Part of a small language model's weights: vocabulary 3612, 19.5M parameters.
Each number is 128 + 32 x the weight over its row's rms, rounded and kept within 0 to 255. Layers, rows and columns count from 0. Numbers have three digits each. The size before them is the row's rms in percent of the matrix's.

# layer 8 MLP up, 768x384, rms 0.0883, rows 445-516, columns 64-127
104:161135158085172142048097097123076125102104070089121077156130177128110102099142150117121146132098177160181136142080128179154069091090121096080123105061084107097138166125162154177185074135092123
099:127136121164143163143137205080085093136138109113125064144108153196129120116134112107209100063103155169128189110123185132131111074096126140080125062131126111179061142092127068059172096194107096
104:113143095157100129167144197172147135132119112132129108141123130059101112128098141117139108175143135174088131109116094108164163112164110142163101072160148137058165152176132145057149121155161150
095:147104131155123109167057145114130120207110171051187118105116137101155108138116125162146144181133125141134053105104103124185111079110111137095140154142149106087076135120159080085141053171147155
095:136200183088089108212111102073089176103124161165067150148163123100102106167128147149172072085093105151055127134107146154144095085144126130166125125166108077192103083194103084185124076135105102
104:137128112115080167148102124119127073121193156143133133173102149155140112122138176090123125078132137099123110173119136111168146123150208108137108129149153031149038132114117149141115072195112123
098:164100059119095114169148168146136113155154161158101066123135134148117163114110111106119123105109117157143233140085168100095177084136108065173147193133172128087107112127131137137158145113092126
101:178136134178109128110093126052147107129177140110106058134042133137128150092120138074161104149161083176139146114132095142085109140097151193075071130105091133102108130126142084161120147155074164
099:102111161213162088147181159140150096113115145105148097071146128183165121183149059101167123146159119139111162164139175117163114122124082107095089150154111175104159119162091082097146136041133169
110:116131195145158179117102180117098081139151096072152103160109166157109120172143106109120137130128137173157141153119159153067176174130070148120164099130146156146092103128153125121095125113181125
098:144119129119075116095127154134152112184101100137138097120164133098129175144131092121131083122127103163108117169070157092158104079169100089079162172136151161132166081183153075070161157141128130
092:130123101172127149131078152158167122115138154142132129130131135178148091118101110103116095176236183148120148171084158095138153155098134090152135115157167137182145107123134064067107109126117162
094:142151086117153130135086100131156111150132089101206078099074141146141123073092083097091154089113115120130186098171126157155080098090140137106116140155169117136123077184131145076135159116109140
096:147149139125124108142105090088116092103124072131160169182180142098145116142173139107119119154164095056104147125116107179085084128138140097133102113098079198073125146152080153159133133110158094
100:155080120132104172126112118139101116105101108097130132151065161177107053118119137135139173138188141157164184137173136078103079158118113078138124109104105160125139042143152183083184115150152127
097:109109130169161142135129068146154174142086055142115190103129142145166115185110141106180088148064149108049117077245111097169080079109134115123091114108162164130146085129144097080135154103155112
097:188110115138094149145145098149120101151159089176096105087141099144136138118128125140179109152136117169114148148109143155103098124151096073085208158106127083186135099156137055173153105153118089
101:120120182109113187187196104096077166106133154079099159132169121142109104123131130133084127116119143089142187156094088146158163151131100107144149137141194162169164117117115151175096100150102143
098:106114113121113145160153107109168185139136131132147130164095120072111151171099105160141093160095098127075120102123109109127159171108181059139121207121126136181092222133108095114077144088130104
102:172178071164089149127106149101100093157126150139137109103157105174124131098071145122129145168142180140202111154073123099095059142149102118079089106066139081147164159151122158168134124133118081
106:125194209133125130140139120126147114091092144134212164151153218070147112137134169119103118151190106115104105105167127168119155126107153125176104108078081164141076154178091055150176109131141055
096:117091206123078125174164226121107131104173114182090195135079176112079153119097129117134119154147098143132131142094124117075161161127142115158169072150122159118225128159182118125138129127146131
108:154127168116137119147184114129131107125103136129098097165196091108181180085136172104113168144132139112116120124136139089136128148112160107151119124094163141155129100166167148107113125155130115
098:158109135160123089110178143143126118111144086100113106118132106134112111095115145102094118150098130138128132138092057167140099090115164206089161043132150108113115142129138069145131119153127152
103:175160128097199174104067120121147146152197095143162115108132090143119143199090149170187181128171123133095125074101153134113124079142128111152115127161119157166104069189155103127166153075125091
102:161170101126086125204152163148173114136101152167128117131133130106099173115146138176074160092121181145067100083121168123086167144094166138136113164146169134146185169150104075073156122155129154
099:149185114065155158102108137114117197118143105080141093109138127107135128157140143123181117136140095089148129091057093145096181169090127125169128098120118223060109157075155127140153134086096159
095:096091123136103113097091157149089123159146053117122134123114201153187147090177157132096169082086124102220119125145140134130170160177203143164135160078179144118048162140138115100126090165087115
099:139156169155097069139131144146106107126182192161113131137118105131131142073153153128139140130116095190135135114143129136132065118119111195192153102136146123148146149172088166069131133059154091
092:106181149172126152114165126133149100124111127162087038126119170160132090101154085162180140103127126107119165152115128103116105136095164106164176097175114145131121135101135106141185127096143156
099:201116091143050153160141151193131171138156169088115134140109119163153123172098127157086092140129148133168124119110100121180168174172118155075072173072143148120090172145164170154109115170191162
102:146077105119177072101145096129183171185153168108134154171144156121169127123133112130147038159092140115140132135175168169076063131102141107154121152105097130138125133115146129154117129141157082
096:122096207181128098136120166102132114105118125169130087141118171123108104168134147189126093123123132162119132082148143097128129191174166097187147161154139094149139109110155155153140125143109173
102:093188092054162179068112138087175091165120171129070044117157149111119088173140125138125111144150146090194172176095185116137132108145114107135116137124129145115150147158132170130113165159129114
104:106157147073125146186078139188097165135170161115102182128161102118068173128153043140092161127105158100099148145134111085138109223202136125102117149100141121207115151116169132118114122187135176
103:125104115083126112136110134154130117167110166170166149187120135096115131096111113149149120139154100186102092173187198127116107127078086111118108109133150157123075123123114120135145136176094130
097:058141099163163165116119163144100106134080117155112078095170158121098130146112204127075130172108129080081151084093113134173135119080128173118146060155196087158133100110152106107164098099116117
102:118151099081122124172100201137172082125118152147110134125126148120169083144164086035139090132151105179152139161093142097101102064108115077131127129137103178100067131127113132070129085141143157
095:162169209146106175095111090094132121129145155086169133169197039161141135121059134093117132147187157091153112104113133167147180129154142085148126185149133094064134131062130063122152017077124084
100:139080144161178126115119095083131083160080120122140127140110157087113107093106126167140172084151117209145086159137173105165119115131218127092090138119132186114093094139154117092100123154168140
098:119180150125087160129111102104092146127125131138111095127089081136105085089145139072179146155104153121143112099130094154146097191119134142139101123145109128132148091063096077145122167104155146
102:171090119125221194145157103124140076138159204159093123139137131178100131096127140122133144108181099162077137110129108158191117103137155134090118150152140135215155177120129069082137104123173223
098:101082085128148104151147106061165134125165126086092110097165130102113155153175098069103109176126083048145081153109155132112131107181071140141098111165115135150110090139150114164106146143110112
098:090102125100140102128182115113121121112106094149110121118139085143163074141130152098171144073114133186141117150176185110122116127117138090133158102153118089153098168124128141153132125133099094
097:147129153131105113114160119133131124135135134150166087084180126087119154117075105118093166099124117255090113078123124137141131128096143153124113153143143106118115076104110123150145122145089169
105:164050169122092102167103074159128051147150140113133138067127125137118110177098152137087096128112132175152149080129127195127086101104093080144076044095139148154117109121175163105205146146094141
100:199173156158145068133179175070044146151098055162096138105136092102169057153138159100110142130153173087142141140134136104134082156162124109161147084116110169102108080128153099147116121122165182
096:138147134115169142182111110110156174118219131105144150132162121110189145135097132133097065140161165124132145133082105166153136160084080083086109136093063154072117068160132140106125110150157175
100:120149029078134157156193145184174152144152144106085077122117189159180101117113118132098068135165209116083149106087107110145100157152134141171055122124212092124058144135151093158127149071110159
099:179115113075088129105154183165134121121136139159042153097152134128086134154084119141168105163082137160163191119126104148098116170147148177094106124182066113097124127150134196108101067179142128
098:155087146119200163116116122125194132171113105175115138127114158104180154128137117108080132146105172152060140124041099141159141136211105079125143133088129158151107142099044070138125102160065108
095:231126128049106158088107160162143121149131217142133118081085114109117184114080084103099125161143112165099184169164152144096110125127101106136180099109137148126123155182090116148079105069150099
105:087147152178108038125109158138128136096123118109155138051130123100149129135081183086134137075143124114096138127083157153118132135147181155161142134154117152171121129130130101101130184142150096
101:096134134108152137144125114110107126053180188133161117134114159117157145097128082107117089153114090165098039137164080128150128115136117111130151139123187126133172156113063163112115110128156139
099:199092138100179095123143099096095089122125106063097125130103146179081162093117036101109103129089135139154140148152113088118178140117098120136118110120064072074103112060176166129173121121170193
099:130159116130108147126081106155175145127154147194110164123139132110143155078166080090094108158104160094099101144133137110172111090195118139144138171124153096181097099131092153123134140130083152
102:103093068086142128105134158101175099154121142136071095191145147159078138148127123145140111210165086142131164151143043095175164112153164137114121091116071084143083093107160099158131093132118106
096:089151131146057111135113135113064122090118131077096116124143125142140136103121103134134164129077142137105119152178148118086146162115215088104068131161134169130124093130115144118156083119097119
098:133182136123074117110153097091126149161102199125173132159101214138130160150090141197131163139120055099126095153096161119103087156141134139115147160108097148148152139146125139110141149102143051
105:100124172110131116103148117105093126159162126080091119163121195101106160171186081060086119177099109144104100112116123172057179092090123078104107093153085154113088132131166135161192170095213161
104:092088068188131157116136053139128128176144073116096175215158104128141093089080128110081133068157119089100166130164150103116138116113136161158149120094164103068203118179124162138170146127142064
102:144125147158081053131095112131155109101119138150164098103173164139152147157097118172106099097180109195091119101142165126074146170060118109195083123123197136145136100135143053090088129159135179
105:141154172118056181120164124136145112156167096111106082150243125043134200070093088085176130148127129102095128119138158187150093125133128134153138164125136046137130140147142167116162136096117127
100:126182192125094098154100139138090161150131155101089117169090149178144144122100153152133155079138116081093147132112114155098126155066127154135169159089107208171121103104121096081133113092152114
098:146102081175130174138138144106167104124107121088187145130105132071115078124097092178143121120136132145199126127086128108170133164106143093138162112161110164147091139188116111155104121093111132
103:145171143078127112186084133114183144141119145105116173124133091131095089106109083134085151097163130077113133158113176182072162146136181217105109108170109119064093078137183174119107140149131133
104:134151103172156118181127085174121095093139205081198131173093095180137090091156105109164120135131141111092118157152115149082049139151091158188097132134097162184151159093111138153133067123153168
104:074172135123155171136113121140164111124048143192153150095153160149148093204189170178148115060134139119121079038111131108145093160079091128143132119176075137109107176109177125143087146133109188
096:123126089145139109128086107087137115124144144134172089153174083114126154139133127174073094186126104119121076158143101077075103108070085123123099153140093125162081141072146132133112123141049119
105:119142176126120128069184087094141113109142094070154130120194122117181127153064134073126124161104104102140160140161123112125121111045095093087185111156109162141151138182141118141157111046117101
097:135106081113174121197154147144088169116096124145079119165109111143114123092106149099053155141133110110157098121139133134165070138096131117113136122128166088111141093130132175081189143126104133
097:190098136108145100101142116162110061155117182098123104160122051140103165175211112156107090094147085084133129122124102108102144183124112115092112095229142089094099143121107127138131100160148160
# layer 8 MLP down (transposed), 768x384, rms 0.057, rows 445-515, columns 64-127
106:078172100076081144093185121152169130129112122097130118134122089102099116146128116172161101112141170141057108162136131157164124144122120126102116138140158156186120095140172174094139102159202130
098:120053110160053075081111168106102166106180121083135103122103149148150185166126087115077103070071146091089216128093169167085108119071145163130132129167123101181161120150093097151215116135065124
100:140079124173147162184165186132116107137131147112117159084150132125089107119120124092140119138112143162115069099120148120148088143134129139141200149157096137093167150154168157110137166129152095
098:119128133139079116088091158153127148085141146198097086093139153134170094112094166156068100164137178135117119132157123118149151119171135123119130187145171145147099115095121147154144130117096095
095:206151160115112123101174151122165164141098179073111175129126129107074099117178132127100122127137132158146082133134166132184134174108184148149190048080065094108146174173144152174084084142078047
104:099174150097184161065158136110090079123199106126136135032115135082171096130104139134148108130118095108139108154088157068095116123158100139136096152144148155105143128122171114133139122075128168
096:077184139132052159153129178165105153155134111112106124111135100103154099182118165163136101144168136177130142162076073151134170065067101098138147149102174176149154141128069169153084158133148123
103:113113096192196113197168105140113102122186103115097117112153109144166174164149118195113102120092137109126133151128055084125125111153184128125127103088132097097160082148119111098137102141168117
101:146122106133108176138107120106137096138104146130100139079055080153168096121104179085067111156127100135115137084166114158106096196158156094148079111103095079111159069157131172137095120121155108
105:151095144175128141138186087130114080187123166090099101110131123136132134192119112124055133105178177157085134128117151129116137103128092127174106143140156175102096130217182098166109152092120160
103:153109150113126127075157133148121142110173192123073090156115108117137156124139127137106166163062139133122124094130120131123117110133123074085128114152152106146056192159156126186093100166085082
094:125100137172085170139119124103112152123116125096112151091181087123135143073096135080165114092132096195130152102140102106128141108106127114118156107062098140125120132151099181157135171144161112
097:120163161121149216131108134129143167156121167138132140104196075141139160106097106178132154094181141129143137158135177118146133189108151065137144138126097156135122141157168122122124076157120105
096:079141119135117122149096107125061164139145162160135128154105156164088126157158086144151175091113105101131160171122134147130155144112097122065144088105140167143127089118120154094141086123138072
099:141160134170122095150165114089125152116193157162112158162138104106169103148099137140180105103154111158141181152108115135118146101083154204067140118081100109096130135158136193109157092169137147
093:120121146144147082084118120137161189091077168101089156166091175130097092170096154136107122134168103110146071122116117202132121099125130040169106172135127116101125119146100101129119112152133158
098:092122148107141130113143106152111064056099113128162108119107161103143058121161094116165140068152153112145156117127145112083133104146081157168084170125165095126181092137157122124150080132153203
099:117162129172130123111086182105137148117145144119120117044111096112129133139158118092087076120117167148155144130105138132114153107130114150167088103056127152128153163160138105106088163161118103
097:079093128139156114176108021116141109106151159182144144072095124231078111094119178091159113142109122051172136141132132137117135149157091099177162092107140174155106139138184135158103119121099141
103:133115187154137144181113089105108149195075137170153143119112136145146123161083126090100154073149127108111112091196102127100094082130121120139122107077146106106080120099080115097135142197164106
102:180114121117118157131139136129083104154065090164144098093100104108110141120203095107124139121133153164102085141119114165117092136139091156102105142150143178145116099166121166174125173115093089
096:120132126119172149175119124096124129141160126140175138136099086090139165131072129135090125108154121144130148140124142127137163148158167100173148160093150082101106140148118150211131111195121072
105:145063110105142127155132124069170184144141124157076118107075140114108170119058105131134116119118147116189121119122189140123088147252098133111162140195123117156152093122157076122143178153136084
100:098114176080136115141094104113146130102120102070140103109158145135125168091118135153185083117107145142069083099094141115131113159099163115158089141120097069128122218132115100097110100066171106
102:182150160155113139107184095116102054120135116203141103124150132166175114146160128065183156158140147096089106157135174124141151119098163152086188070159140099096158109128064102106145147133093142
104:093133150137108124137173120101148158174100091135142126123162102116101139143133159114152192098144091114067096109133110133117124108135076196100135099105138084125089132116148192174210113057186114
099:098117135176146177183142144142109104115121143156157106123107098137121085120164111107121093075117175185088142156104176110117093114138126107116101134147124085125146120134104128038089146126129174
097:125131087123145129123197136116164075119112091118129138105091153105160048115147122127132079071139196123150109142125123120101086152152122180157130099190129082131124112131128164086050182128106118
102:115110117125124136100115161171190149112168141086107136116129086137111197124119155119184116089116140164037165082055112143133096139097174084134115136161140099181160140175119146204096145129097143
089:112162164096129061107085210104147063136126127089096146096074131125141141151165141154128130117139150099180125087130123151101193082140103173093104119118099132131057075113121109104123112130122188
098:103107054129115111158145121135126065173077088191154135102146104162103131107157126137106171083141151121120135113087101102154158152124131179155136097149097176143114181096038082169079097128074111
099:109138108166152081154120074066097139082122161189114109114081133125110134147155121135105123110104087113158219166108112097138103146148141132134081141088148128103132101062153067175140107144105111
098:179133153075122084144070129092122154120137117127084086094074111169169140117080118116170159126083103131103100141122111124137144103152111073123133131087109138120137151115141108096143134072123123
104:102119141159132101107085100108100147114154167189165164157132058177154178109104116172065149141038092118143115144115146134141119161092100070125157058139095108143132190116067156128129138110134144
101:140083165110176121141136126083108137079087098105136083155190096141095162105167123169141147161148053164079141148132122157074104130169161175107151142234128158111159131173142158118123101125119136
103:127105135177140102086079079125049129153055118098143155102167131157154118092127105116083138153148147154105149088158128170187118119176114089137139123137144110114138148085101089093073102113150095
101:166168133136168083146120122169093084099082127155170125122116087126110132063161096218170083074169140135113118144183102149133108107073120111165091137137152173156150107159161096147144144104166182
101:060144146138160089122142096106173082064129147112145105118098134078158182104132138185140139111114176113135118123135072135086184107131143183114111109146177120124139092120207134164125091082137167
096:166164154132157121128123145167101124181116147136163105130081149206146130166103167118102132141119181161113170129149089133070168109089120123115106145186129166214105149095208107137075180140151112
099:120169122149149175191103125159154113108130114118201133087203115138134088082129131126108152110137084129148093162100162136150109147135117106128111088101073111135159156121081092120134106118086162
097:123117112103125042186116082167204122110096144126113171140176081176062086145101132145174146064120069115156151075106127153107135100147149103119183090113168115151158114125184092073151134082120073
105:097138148121098155101153062112110174155128087123164096116121157134165145117135086075053125088152171175125135174116124152165131141124086124139097176092190125145129100089170103132119135119139103
096:150132132188133129139120148128081135165174120125125087125109152091146111129095062150104196106169116140119159104123127176110224158126141079149117199094163134076137162111166118132139092148076209
098:143146119122131126091083149094148123173153100126129154151123135105109107141117098098061131092181140142035094087121152083134140189114120097099110144152117159078154150104134154118152154152156117
096:118087108170156120195123087155114162145162073095111133110124160140131128105094088113107136114157170080132128174151161135163126063171155127131146137103123084151168197072114166119120119087116070
105:072105169092202070124135095182163109110105204107154113083087062121149149189136143124124160127105120173172107126150111150136147164099115096135121065129137135164112169183120162151087133194139052
097:098103087140093139112089157153128094174161105138134188132112108106138064104123179158155163129085079143157136149121117155107120103147152171141131123193154159150145068135143107129162124088115067
096:132159116158145194083123110107108066121100130135164119118050078155136073101098062150109132110153154144138148148127139134140196116130115145139101119070108112182197131125199095082105075110051136
101:128158089124152155136080140183169095182175148134149135139170164124191095125075043123105128106178158114159108086072138061086112093158138145191080135183144132140139122153087120143169161133118188
097:089148106121072088127089130136102135180131130097092160139082111075122111129148135100111124054155106115159175137113122134087096104130101152102134136113103178120084116107133154176145108103170164
100:132086123157122107093103153110123107123123096143144125068096128092169149164146117161157104163074138142149123132148078100123168137130167098205087148142061119196139180167121103056126164066162159
097:101111126099141153135149096154109117125135058136184139073146098142118123060088141134104116144198175127128164104149142100135182136067119168104090134150148179169134122143105168079069128109130136
102:127127103095215125160117128085134141152133140084089152150096132134164168120057116126120147150150089092073098122143126097127166083155121139157130135142091186088078165098089164118149107086154119
104:107083174120131158131153141112127069115118139084187127085090134169096202083085126110050149145128132103132069182149160207127128141071092162136175175107117153139171144140139099112136160099132108
103:104094167162133124098111146146086108182125074107113125156083217062127135061159151168158168146102140122131143107116134062112139143153171073135079162135173144142065131182151127113177112140131122
097:141169135138140101136141168113073126108125136127085077171105113147122180169159102164087106145097139157172158053096103134158153097081168065120172107156149077156120145180180140156131140079080036
101:165117101142110109156130140095067140069071125128141113133124143103109106111055123078114135142179131161182164073074104126135060148072144128070045117129082075161069116117133153155101125185110106
097:118130174148128103111125182148139094126176171107205128116121078091111086149152181172079096179159121110148109112097166146117141128123180100148068121121088114139224110136092087089182174152152067
099:150148133146163123122069149111076131105101147129111115129194133135152151112127171130122105176162105117122101074146182166153098096097136130148114085160108095096145113185121165148145090129131136
106:150154145168142127121135155130064102134102164085087141148109111137089136124155082109105115061130103158135128083106080110172152135090109100131131096146190188129120113110089151184154114212139122
104:190120119149117132122104122082105172119102138099162086117155124134113169158105127097112180124160134092080112099102119142140121041070060155131114149094104122093042139125080092202152146063106147
103:123151156094123116103138134102094195204111151122103121123095109138108177149095164065118086138154076160074115186126158173103105143105095047147144134174119140136153183142135110111109108124097066
103:115178133157112116127158072148090105131129108075132172072113129152122156044099073138155120158127136154128072148119117171141151123087147153140142111114057197130162137068179133138160082118177176
102:116108143088164090158127171152108136160174190074137099152146075127153145138105128150070078128090116210082161168096145156108138128147109189103125134102139102084161116124105104104116154142165059
099:149087086166143111143112115177160076107100187116165144167166141163139107121089160155179172098187063155188110142126110151093103111034072141145131128137083179196120129161054131168146118126094160
106:152197152138136146146132107187118159137090154141111104069106128178113151157165181083088125146114119098120100143169072129136111166141127160124165044152112197161123142170134154112073111105177099
102:099130130094126097152152157125162134037125099099118112141139159145148132154115063144089148126153138146134151088144131179186109186131162084104176136128139182164153165117171103139181111115185160
100:072134099148137128120102162172181086109129151140152192159090163141161141131154149134148147147161087126120168095174126166121117171109142129092122083150194206142087199104082153124141147084151186
098:129137094115086176146095095110089079105172111140135146090169168108132122150137159096139157115100159093091173165135086053161134087095144121117087177142092120178121153147149182071108128106145204
104:109073119147129074138119129137136143111111142147118112145136140135064124195134086167140126128118089174097128160104090091093146043120124124104118079168113057093191159166097186126186132104133156
100:116103150084116103103112124165111164121182119060121181125146106101115116206146129139130136122154115088069092126095134109148155142095052151140094123102123237174076165104130107172063159098113172
# layer 8 MLP gate, 768x384, rms 0.0846, rows 446-516, columns 64-127
102:118196119169162108183148142108119087107119086130106050127082125181066154120167181129157122082126041164139168117138115072071118090181135205133110120142186089145141098123135136091125079149088095
098:118165111134090107134194164135159096093157152115084102153155176173109134137107156146087126125180170147134108173148153140152150176152111053144133162062119077112091127151090097160105085086178117
098:123100143119155126114156103130210117117127160139186161147123096184067076102131125105060127179151077131149187118156121074104149101076126156158156149116109126140135155131171099183115128132155147
099:133183095102108161143112146091208134150122130096125135107135106168121137139120178168113111116101145113116165122146176083104171155096093071159165137120181141087109199128186161211139130180099195
101:120168126118125090142125119119108130133159158125134105147106138122127097111156096113173132104121147056150092115134078155141139072094130107086139151145151091076066126194168215142080122151093189
103:053084158162153102133142170158182081203145150137150149121156125167176090120169175172122107163133157117200086132107141112091107132193116188135158110158142150131131188067166160156159165158120100
104:109112097107124112102153088181146171095122110121116133122159104104142145144134044115200157135044073101093070138106130098105112077108144063095121224174110160125098113125137113128082114141152097
104:091126098162111143175088118121154084112102127175136155083151159052146140084107124096171166133128112064126140167167098148128097141074175090071115079169102133122107104116116172157156123131176123
104:118162116099110139117070088068130138080129176180085126133158159124135144091126131141093145168117050174118143121077010080098073104111089139145094125093126093127120191098118128096122114085095117
097:144173078139129063145140102071102136188158134096132156151142147150141080183110196170111069087133111159058112068136121121168174106092163151117083104147121130140104143162184148154114133117115152
093:152168105104104101100146125133118109114188177069150119112160103126146105189189168085147110152141159134093111126153189055144167145092145093148096203087119082146097110149094132111110128103171147
097:108130150181115158136124133092124156102144146109097121119159156116180150200112191138164134087105144154146105165199141086105085126116176214088095113157107083149161119093101089069102108144104118
096:163120165127163120160169117090169134137092092106093199109190175121075078162076147148094141138088112127079104141106100136141092134130143123120170144144091147085153117201103153112151152142177132
101:104118159142107121139161140148116118134082107109159111120137102137112103162163133078114141156126114077122068083121091170126110081100127161176125094131138114058173091118134080143129097112146127
095:068100124146165173179136081135084107105103111134145178082092157093131072156116093139128105107130199118154138147175114137171146167154110149125151149153141115096187107128103100144150100061077099
105:099131159146151150105168141152118130098140128140116078124177144164151090117110142086128163096138128099099098138127145101152104153144142095119205129139118067084141158119152182107089115127103067
102:084116114061158096084093155166109139092084112116115170138153158124103151131149175137149123084140144047140135135151104147147144147156146161128081109087183159071151077147067119115117123149165111
097:128091149138070156157104140167118112151112096123090147134123179138150088149106139083115202169148101089169136146144186096115098127066093094175127127160104129151152096125104145183082115092150102
103:063080090141143086117176140127127075160136155138136106086161082197142151113116137136182114117154219147207178172095135155147152135104129137148130114123149155096108106088078167110165115107093146
099:090138094135164168115091137067102085136187164131209139169120041129121124127073148102131122121216195138134109153130084111075082114157109120121136107099152106089142147146103107042109133182116184
094:128090088120139126140121155138092117132099102089111149218096133158148132169138144082137180172100129151068129162133131115138150095097162139138192210133177089114121132148104090108115103109171133
103:131146103159107120107123115102134099128115135095109176135112169181100122128114118095116156155128130143119118112136138123129127152169091169145036162139154077143112123075152151143089104172085148
097:154176159150152120169166159145126083072142191191211061121177190134153138073109176140114135118158124127199154126158174152119133115170155161192115126147119160136160147174155153116125109110156057
103:090103127150182091146179130123114064131150113148128151200146121086152095159140163143107105150111111119130090102130141084146137108130174092156183122116165125152134109117137109107149176139103106
103:167153122079185125133080144155048079158049182133117122084163128190115138136133095119120120122104106129164221135133095104190130114138151135149166102127169092072075047162105120084049126140099141
101:131157108113103113117195101179133122159130162156124072189076131151109111118074089109124157142164095119187101169162084101129125143115129093152183116149102171112125131173164125181144171124138135
097:148118135109157102138145137179091139112141091105118212103155111131125083091119130095156149124129176174103077113091115091151136136073123132164114111131123145141134174138159184191118182139127136
099:090151093095151123163094151110129110120131121112172136178152105142128145113121091118097156094160175129193129118179121137093138125083093108133145125141124133111137144087122099128138131159125152
095:156150120210123131125157103104108101114153125088124103162168086154153104143107118134152161116193106144181148111122110119090090085152131142120125071183142189127083102164137112177136133130139111
102:159122122113140151178137081150079188159165092101128084084174105136144145156087147113126122163137152158091171141074201127153071125178121067110139119147104135136078106134165106146085165103188083
104:122097135107087183108129141139054104155124125117118129103140192203071135154107103101134133106087105094160122117125135102102150090166157139103117118085174110065069139145084128136116162121108106
098:115118154093119179191132162152138105193079110090109109100100090230177187144119127112187126123136157143121127067161109164171085052134116106113127112192172067152065111153148087173138108137200167
101:095136101088149124116130136134165076063160112090104097163126123130122171099018093108168102171181126118128110099148081103154168152127139138084083114100166170146118109096117131149119116102123142
102:119111072134071151139147124158121118081126150137095074047139141100148105128082169159122125173123143149115177083152103163110071133098111131056131133114045071184124186116158138056150112166105105
101:099029062136149151130119107107086067151043044129074091109128130095127102152087139076114080112099103080088122108140073098039165127194150138120169145109071104090103146093095133134142118188122129
099:133131172181134083123112168093122142080119123120110139097143081140147085034127118132093193123121115158170128153181176161135139169156174145165108125091148105116064086108139167126080145148078156
104:117137142154228113137149149114126118156132137162130158093153108111122117071123112097120076171129156121203123141146135095137109144125160159095139150117157179149109126126127119084107099073163087
094:124162140141137103132125066081160163121153150162138105117119166107138118125129207152153093086144148036122157144144084133146078180129129148179137142173116116141089188077181114172109107116135143
102:128143159106055090139143216092125101113133124107115170147114126152162135096136123143110104149133101105152151123233147115106118086146149108172157097130090128146149182056152153171177134094140036
094:117153149094168118108162142088121140168162107121131106103128090116119117118183101095126144181140151160146126167116158148129132131101162147161099163151122132095137172113090192101073069112117175
099:125091060124106086184131164096150110130130112130078135142163204124088166123076125146126128108154154083148203115170147148143141135142136127098145080134115168099145126134143087173248073112134068
097:150080131104108088147128147153140145168113168130086139132078145104115156089128100188073139136084150108168162114129111097170033116138132128142117077150070157097133159093129137093076188096155125
102:139160109122159121094078107188101150116085150065066113144090144124139178090110094099102139110175137139131113101204128139090167125176138146092139138150114072118055130134143155062119076124109109
096:108082124092138085113092083163128167097136154165134127142171098130115145137106170073150100165105142094149130149085078109072091116106083072145145069113142111119113087165138113167168137074122119
103:142098046121102128182139189147163203083165135125144145194080101100150149125152103080200118161106149150124130146106078093045115090105111099090166171123212163143107127211121151116132189155075120
096:105138103083085107097132150154119095103137115107118075102086124178127142107125122073069176137146078116137173161170169129108142144116089116115120132172179141148047161148112200120107140142139115
096:147136079169149170131071194141081166137111181143170157207105134118150107124074092129111105171158106097121103162102103179095144152111185142177149105152204085145177154121155097128084131131090120
104:087172115128170195189166132166102063154142120122147137117121150131139113108127124154175162152174096127120144133133119148157151107119126104183115129151145075166087109140143073164140105079135198
098:022138125163111116066045164125202142089169069138127135149083103100100136150139114168201113122131128170139163179115123106116158135089154078118155092074144133133117115165109122086095145074110098
097:170152137057162096062142116138144086154124076119174150176097131105153136128138116092095142103088192147104081138099109148109130085172212081185145135230124161146099122082162127136111183169158098
100:143153095134120131096167129171071176086090165093092148147129143100126101170158148096111175086199148052150084090105088120168141157122132066121156102089071078151112135113119101087099134186101128
104:095178109141105173099029191101173124119150104168117095087153124137149096110153136177078117106124143114124113119165154217138130139067150134107155126099135144138132125143147147154113131129164068
101:098113138132128095158095082181130131169111046152107128194178139138164100128118183099102129131137102133133151117101137099127172133135120181217178127155138112135125101108075117093143124119123144
095:118108156137138118122124085067100133100159133142093114114174153120124146118082067128167071088141111114164150171151129079192097117124078117155106155137145119115112148144169172107164106167197147
103:111071080127081130097199117115087066119212112101096111078080116115130151094166121151111118160134181165160128155121129135159106149122200176132138161132121164131099155152122138099159149139102109
107:106105084163110134081151124141099122156069163106099143205181100156119108147103110157174184132157106130131121095193111074132114110106103097088152126088074149125147144181070100132117161173138097
094:128094156132117160143140159164049130116092133123122101109111147191120125086098150071153133111189131151132114121136153137112162095109169197136096146065113153173132124130141125073128082092149119
097:149156093160169135147090168103105110116125160140089161114150074103098111145106070105138145163141126120087077163067085097114163064133181165107101173137105152187117180134113078106124171145212129
105:136180093093125089110153152166072098134170120126104165194132179078165081147150111115158125105113118117136126119102147135117126143103103104139128124139113102134166096062122166123142131159127022
101:091139123160132092104133137155122106145157144116198091091135157073154146169127167106150105114167100095173062149067073114096132106128168141106131111158113155083159185133136093100174154157169080
100:137139101093111073159147136146116122138106122136096184130132163166111076109123158146169111106136120121102167120137129144122138121187119121184184087163096140137125150127154134137159080174117086
101:119132129085168154104131025212165137120072152066129178103166111146157177155152145172142123062093116136126087152088183147153115169098094142178080135083167127160129183127101070115134075137156112
101:156102141138107145236108167121151155157187122169096100159117099123134091157166105126117074104123127150112154124095174085167116090091169142110163127131160075065139133133175113216184130107127125
098:115138136158067105141175100107103117118128115147147106129176107170184144110130147121117114157051154105140111157091065110118127201074181082105134150139114109160153138106131117104112154115192143
102:114155152130130130188141119085070125144114108128125121136178108070144084131119079126112083164111126150144103174111083144165205120118105133109155142166178140118152038143147157122100100118101114
097:128135093106090133160195038108089168143123107097132098197103139164078153102096080146090138108157131097141125109168110216126144153221141146164161109160142137152115149126153117152177079111122092
104:116077135113126157162185104089132104164109121096124117110074137127138162155078156090120151141141102153081127144143071111163058114159108134110082140093121167080143202090108171147092118152174107
095:131144164118165162172070096165111080045109157090121093090140129153134132138190150061082095183143124166094155118165111139167114130172096118065126161133162133145091126176065122120104178121104134
100:084118104084149137098151173091052114107127168124137175138158190106073067129115097054098126111094085092132115091127131161165116145166089142101156160155115088127102142119053111168092205092058066
097:145134121162171118091150141149128095123099124159136163076163090149154095103130148091157042136146186096076050100065168171129151103111090134146135152117135105166074113161153161149128148115107155
099:108112183125145168171099166124136140134188141136115113046137107136094140126085067023130115107150125125085149108096164153130151181132162147132156127123125154182160078159162121175196106183187109